Each number is 500 + 50 x the weight over the matrix's rms, rounded and kept within 0 to 999. Layers, rows and columns count from 0. Numbers have three digits each.

# layer 8 attention output (transposed), 96x96, rms 0.0614, rows 4-31, columns 0-95
423437487565462531480434480436486530421475426468491432437566479474538451556495542488508509495503471491576489607566434505522467463508547582551545511502439459477542517576537546550404452501461522565491546540425521475562521529402497488438475506561447614520466490541578585427488468577506450473
546491519473532525593393480469420516443425525523488528597471413561485480479478509568511391502558562508456549591499469403438442526505426490547512521538540367562404550544428495512541587508464557538488511467545545534582531539497573577505524450419456452474506492458549534428482511469567529508
509476486519511530501554541470535526559566513460500583493553458541491617452564441521367449419565517535516469455485488507457384480573563497511547488548438492446518405537556451571554424569451554521483515598568500429519428473487533540478496429499474499493549584517523480490526529462498510518
453454526584476528432505473493505591533443451369535567510424566532512470440499618462512448502504540558447481473530449486538545494574530510560446600481576504502502515503476537467523472512520513420475548542542505482488498534486531508515474460555532416562443599528468499559414524480447467488
387547432552493466533533504554439377478575489478504557488477539493524480464539503406435517454476431441449471527502501443397511537535461511548490507526394445537529460692459559497513372514489474440540537538447477517370498515552595498471462516406487478472467437496526487462562488612530448550
464480432518501525601468613491519460482561484503547496497457511453507459565479466505527548492418443569530512542571451539475450470483464536510494453429506537452536467457496515430488445488548563542476593484533469660490500502571452524512555466473482410472511466531510518534530415504462480561
514488504546529497480530555443476540402447473458489465620596597523451570505547468545420518546473517496482338435520403485659519495531550566507456472471474574454472495538560493545492472520576509506528539428362553572535555381520558583604486538568483478464514436536547488531546457466473493501
450428531487447566531434509570431590552445444567471564550452446450508546464472520527512433547521514525463489558482472570449511604477599459552501458506514547396535584520460532530347547445568441433553443519476488488531530469476487471478500459537511563556445526468405514568496540432478499575
554506536526437478460411510560417486476509374546454519525506508506330490608377487533573540401551606453445512480489506510501502401483496500477446534506435526565437453543442525520532531529458511474429517551524460577499524445527517515528503483592455466518528473502545505579504453439502538522
473537519478527502566499480575458461489434535467589489543549497528469476458507433545520558457475475553472358454503448533535502485443454473517440532457514504469496499584444431508498573516557521500454566532554528464491428618512468505457482547515416566442527617537463641550547514569468552478
524589495528452489456527492501446633485606548521553508603477509471515523476536457514487497548392548499553453525588502550461499510433508535518374482542468448554439551485530561564643504552505482512426498431512508502504534545526424523487578585554435449524525430522516552449512537499444541610
410432508591517462553468537560569457503448518446436529558408534469397536516537535534569539475502562491471459408504513518551487480471499509626440437539494538380453509598502465557593437385450562518501586531424491493533531543422482537467443439480508515468442533502568400485446422548499535561
518501543367461408517471574350503542532522436485533547539480507572539572508623465461592498466390504436369491390474417529477511504434484459505548503449483425505551432495557559535516493460493552508466455525434489494390487492407540448493515542421512563512433452485464533427538450501558538432
544605413499410499502456425499498402391496501546505555521471579527481468475503495533650462540564527573489408472474412438523467467476508559561531480447568497518517491428510569478481405463475498404556445403636559411545494493483424425578517498540505453547476451429551547476590596520547446442
547566597454543428522376555531474483545487483500508422445478577551487398540513518496449415600536498464517477520513537445544432503441483571436475511451407586568549465523582520453531512556471392553529515480506390491517450493499578631515549556524519495472523572589498496491577498476507610511
540463482400497600509477446575506512433474577481533599458507558436551526528482524468544544483488578525484532516501610538421407410498551547551522508552451537549512419539503523463553506543477535495429500471489497586564565493557485473403551563566568569467523425490542447444470510540466482563
519517509489422501509521492544518573498504534566449467513490524484537590570505493445523498518562565459546510413493411520458432476429487467462515474549487556411546437477448537599487413534433453484464585481564530580530550488543494563552396462496546506432516573436474411503491439575541486580
476493497503526477440501425536501432531487469598530469427504495527439555408544484482500539486536495491488441553600612481439464488504512509540581485459529611500458500530498514537454509499534454467536579462460537527492501548524436550543526493481459516450402538435487490500506511549536518507
517487536426460530461476410493436488543429469524467476463467466421484496507510415474548450539496548576474523487503529478473458484462573477534502520331458542454506494527505546447545466488483495427537619547522500507563469418553564436522468506413477482539567412591464542616594474508444472500
497400572559458469599496536557464541466518444489430441468465535420537574417480451512517478452483464484466542523500552461508463496488533470490447593538530593480459534408519573504498571484540503446478541445516444480513520517462525522419455465518515519407459461507564562551487480474496404545
550507502514537545471602507485545520570441504467495521583581432478509524595513423491514486557485500490515587457550479474576410462499422398518465383506461509560511511468551495472493508477464470439557471506481492454464406510551519596483519448537515440418505475557487521517537586558517474520
489438514472491527512455423503488532484512488584486564551535554555543439640523444428506517465497546562542463536483549517596513492543492527475581484553455517513509533514537432560544565635592535405431541532473503372442453536387564502516405525513583535478513551517563514488481469519494517568
536483456477522468483534477463632509515397487474362502475520485480514552540491469484542515467517448474503468529513488601475497461560579426521468530541492527510530517506477462500509574590559470478571515547478512568436560508550606456473499468542391454529519431593525510464483518449481505459
523453492556436494559500475509498462462518472528488493599546520558507487492462495509496422520514473507547508417481544513504539533611500567505442522493447467492550499492516480506480524511409458463519419507565479545505462558530446526545531442447445493501439496595448505467463536464434541489
532458538550509433473512432412455506449601506426374472550428422530442508509549539455435459504495448585496527514542427473526522559482423500526478468511560560493486535595467521500509553494494456506523550429433451496586489480407424452426499531482489514559462485457493551493567422442540428507
514468502436483477532522551497372548533478533490481589508524508521506512540486511469429518520506572395503493520560506473538480456530493504515505497445591490526490565517530430524478568416547447472519498455532530521417534511496529483531443505526487584471487492471435533405596492469490478496
495498443500501526514484505442510522505563432510492503362502473506468475482494437558451482465538582622433480450485529375633523501463553463496429439438511399466470533487426580434511548580461468563526454510551454477500472553422532435428503470484523596422461476459481403544459482521430611534
596534540522489532460490467451496527550429453577448497484545447514493469444457525408505552460529547516572505491494527539511579575535468478586590432556552578518542487421520519432510471492519527529491548498505494571534513488466494528482457504589555418445481538433463382442484475514483424413
# layer 8 attention value, 96x96, rms 0.0724, rows 5-31, columns 0-95
508512496519492486416645580499548495555498465530513442396524554449588459486463498417483610589422458477470450488494501539490517412522566473457499507464495640434589531507562449467578384536529491476461478458477495525437510462454390464485469548591479529527506529514441446557557479538436485479
487549535536478478475450449500495480431444465554504434486432474481533426547422513470619587540455434495492505525480478506583577512450404527505452530440527511561453648448488512457457620505536517439503444386420541582469557555617480499569428566480522520521469505496494475548480468546515459481
531572533416528447547507556451479416520512555618477438492523380456518456573535412519451531433509491474552452558489545546479472484494488496490520371499420525587461492501534562560462510468486469530530522474473503553514528519529491440576551546476478560445536461483539512574528529514625520502
612508503467544568467489510463532531528427496488456422546504447565449467585475498625555544558522532613484537495557474573499527489487496550455459434515570502418477545365446472520433617556576495497413466432546542506569547474426466481520506482600504519471579522474525461569482457384486574439
504533517410519499401442536504482520520515525528466548520507499504466550451556518525455460514597528422452513484484522493478590519533573437529464489585522424500466508572543497525516562561489472434484474589474527339528488501467506450460416552502529570508494535403540509536500596486529514493
497491496477534525525497497485511423598528470494469566465424453504500351450446479520552544499463496510477661570479559491443468584447490474611469578596525444556533441422443507523514524525460513433482491572565439440488500602531461440392548486460523497521469540449462484510503490541449503494
568557438421506440497507500469582386418555530415438439481496560561496422500522433498449553422452471513572516420442540483533542397525421546427544532486495466541448379535510533487592461527439588533511524556544520461451395545503532548500541489517516459472489469538641539406492440555544502467
444481433464536474542549457460552508528487580523582471503497474440618535332625508449428487558452439551634568468478488453509527560509474474488572467464546478450472510467615443450489528469542548486542502523531586456494421576420494512477488516444550508514463504519386457484460579557497430444
515481494483478518463456553472496513430541379509405531470456496399608486534528516488483502513565575463562593515536556456391565488582526510454567461539498488525451485487507517469478391495407468481526436439425497550581530401512546446535480458469566465538395360486562447558498432461485469536
527431497493504499536457566480526421507447515477414532436509535537477442496458583506526476447631484493420534494380546488541433508591496479527548513433509540461600499490439436472349474497577478489610534519539471521455454489491554441554419486433583522472444552484548459587506476524546486414
554521531402539472507496428415527515476486429563514450503536546535575425477498377505436512502489512564573556590506514520449503475525485420458590581501569459493484472487441547483420485553514403396482436436552479500449497524591529483526553586576477534519503500520500598549543530495537485390
477502472594599560427544441584510499504478585596472424480553482424483539486425483470466436527584532503609488558518598526490539488534537488527450477507470530496408599477433518491546438526448462517549546477596493516620540511581479599524474478551499449492536636490577461539497530465466448556
485442544515582489507507538513506557628456492486469482540523481442506579498507546475321573532467430383496641484498563567431507531531471499434497545523510475527530541571456493487519571526502476587444579598412461521465582501519556555461488483498473555463498489547481447434449370510464573524
468475505551500567468517479428506545478543517492484602510547432460466624427408514531554637399520499547414566453470496617458557440525535468572491482591566454445502481492441514558445498415499559504448458478498576481517544562527393408543471425463472500562487500449544508464427488528446327474
487599461562456456506543570489460540574564415469458402507503474532439490481530545528495420529487471496565445532504399496583575558576395487425518472448528507427521617509449469570490445473579461485540532490539448406470428510434514494553450465474451460529431483512403544571522520483580505447
478505531492594517508402469493465466529461466409520483438534576592447455424548524549463520482429524506451502560480589521531525509501468504509478585461555405564533609513565492412515564454571512504546455468407436429517498530516489449456566516419458530583482455558629580500490533457451498435
505456462491469512549460542502489564503507475432495525565486588574494490612478449508470509546492478554569558426402470550512517503501452511508437514539376401477478470455483498417497517432469473486488499490536421395467497425469537448539504488549521478549571480589487507485477476446500528416
470488528544482433529426611479544470473559504443522500590529575568505527455533559544434554524618473466554509512511504517525555502582322564538484434608554426630480454524528437573444508546514573577497415472469521539453513553489470485437512495566503510496475508410524474539387577531578553533
517638545414504405465499492450590495498471427464497625533540468575510451517496543479515538506468521467609479499578502527472560497541474490559584473444531374512529514549527413539494472479392498557490456523527521494559468485519521473603482453487482497578540563534493469479526481528438637450
430518497536491472476422550529518494402564476542500533503476566509498472418400585487533460445527439512504390493477572501458590547477585612477508605529498468539494503528459470599497452424534526552481503532503536626480594439478467483538486548450512583552472502417525482486476453393518536485
507610440490508545454551562471525502544496518418565521443469375428443471399467582494498437548503498419443498449517477511405466509424496464481461573500571483528504479490536501481513414377475463610610464466461519604568553456602449525498544496409450428477505489456475549548487505506476495444
438488520528483493511532492510406470478547522525627501431422486496528452483528495438445456512446522562515516482491469425585520532493523570491489476506500480510466463462468510431500457416440569495418455440510466467522460459388360579549551546513570515472473567379418498557525517550529510511
494520565506530453494462483485537523509500558522507457432398480484491525543493576442507645485533460499464485510597480471510486490362547470434499512535498551498426509424439506505494518467569550540492511509479515466516510426490555499538459521536538500477637477499496429419580529522515369477
488505451489477519519450541583537501570431471514623532487532581463533495552492400573537646526555511416433481482456603581486408482559552561526474462532517461568543386436509468476488482504476510479456516576548542467476509498531561542526510539532537489491587484542453475564410532560514636464
510511438582492554519481430528582559453557498484486380463492510480489460439467556509539446555475479549466472455448491506476514557483519490420501506530389509467480421464452534489564421587475543487476559484480474441600506499501482477493609480417486464473520523561541460497471525534467537461
566482529491497521464580490554497477500427595483520493636519536559589477529456553452546456545448415463535459585528510598380496475571407514504569485573522556562519448521478454513478504526593516456511513536414593531464523403479507511547492503533492369493532536518516590467495501524614396496
439474504514506427529470475565507448506524606386522506514466499463478525547505442575527438524566424424460542499530495521617467519431545591481421613449475458497471486528518458557473505503551529502500499455499532451410459529573473472526568470408488603560565547561494575469531545486603555524
# layer 8 attention query, 96x96, rms 0.0642, rows 32-38, columns 0-95
515409403526541399514533531488555576533460421518470514519532577541491456527421490445523487493374457480532539509460498435511469464537476528519543529476478505479515410520508535527545520511379520447521586530448540516542475547472531534468475591485529509508509481555498496548469531520410564485
506446488477490503504401502446547509562538476458477564499421618545510538523502471525497494465496532535430485527536514547476480489507535517513559531537564462549472497563532565447548540436536505471449483523518460465467428542456555463503428432507519460549488509501493458456451550484537506483
538551516509521528468500516560440506504421516597517531475561408451442482519520557414510433563461503527589481495524471451519487478453466477472518531468500536383582476464523476567454485572478450544511567483561540572507500389482489486527530544507451466454518495457500537581538481477508526535
539519504458490567490453527506467485466410523549485552455519441440449460567465579477497431591517558533567527543572452479511503459445479477514597505499606565463571493526514500592476541550505420508501526502572498513485501403488545468518484451488470421461536573447507523462542509446541562570
460497547513423587524536474508486456521538493490543484564504546529413478498508518470532409451566513520526553555551430515513518459550550468524505549472443599423498416497529445368460530545469530488565565486527446552463523508537524542521487548493435496489465510501489509560534485498453572532
542621551600407448621479599489500496401594511752597587477316537411533612385345573612558406359567495522479509522439361477504474499661394417461522463372555501497468547346439413466458503476282517539467487445619455583597561515612550498542461506480277493395431525412625641613552436304542536562
485465516524541489419523426377484567433516471537451459470489548473523496536490412423423493498490583527559516503444528484590577448522553543499502400510421573479473590568505519546516552515517534464573533452415469460538584472476551556493431529467570492496560520485490419466506461572504535511
# layer 8 attention key, 96x96, rms 0.0628, rows 32-37, columns 0-95
465528504418526540508410514541510473568425563469547496477471492446483518479506551496562407514480517492529555505490547502482445569496470514568564430444517562508490532543575490538450509442537460489611510521530503483503467538569510498406455484549518457529471455428538542546461458481472539499
531505517517526485527502482474604548516543506443551501491452520533494531474564524514492567528481469450496488422490533447491575480521537507435537526501490412519575481457536474461548506504481447503455455559493524500493538523433485475515515522510476547532512458522491530489566532471449436518
511552440513537491422498530537448500454506491558458444522590418452569488532438431535558431463480483527526538542496448496554509534435500436499427533484516620430481456537500500593437429535523558541556486505509407488492458535595448519469568495531565417554527545474525515515481494544483572493
458509503495504450457527475591479430424450497582453459501585471553570483491458547566490477499443557484413527486462441489520458546435494446570423449590482532381497454557468478558472415549527504516497490485512461503557456444539548460544569427453561416492521576458483498475478458519517523496
589421453577434517544471498422554521569469500552521492512457512458450535537487531472572545495526501497531487555532455485477482440587431526543609592491483449499372544557481490484535551477482547492530639481507470528471484539475492545424416517497418584504512490538525449529537545500573491495
617499450594474524579510589481432434502484558556527417483465543456422466523461533545514527519492516587543502478457490498568589503475618410463432577382530442406431456406397457406464557498466521538520568514511549521466461498590452455434537497514427513502463490541509516558512461385468580527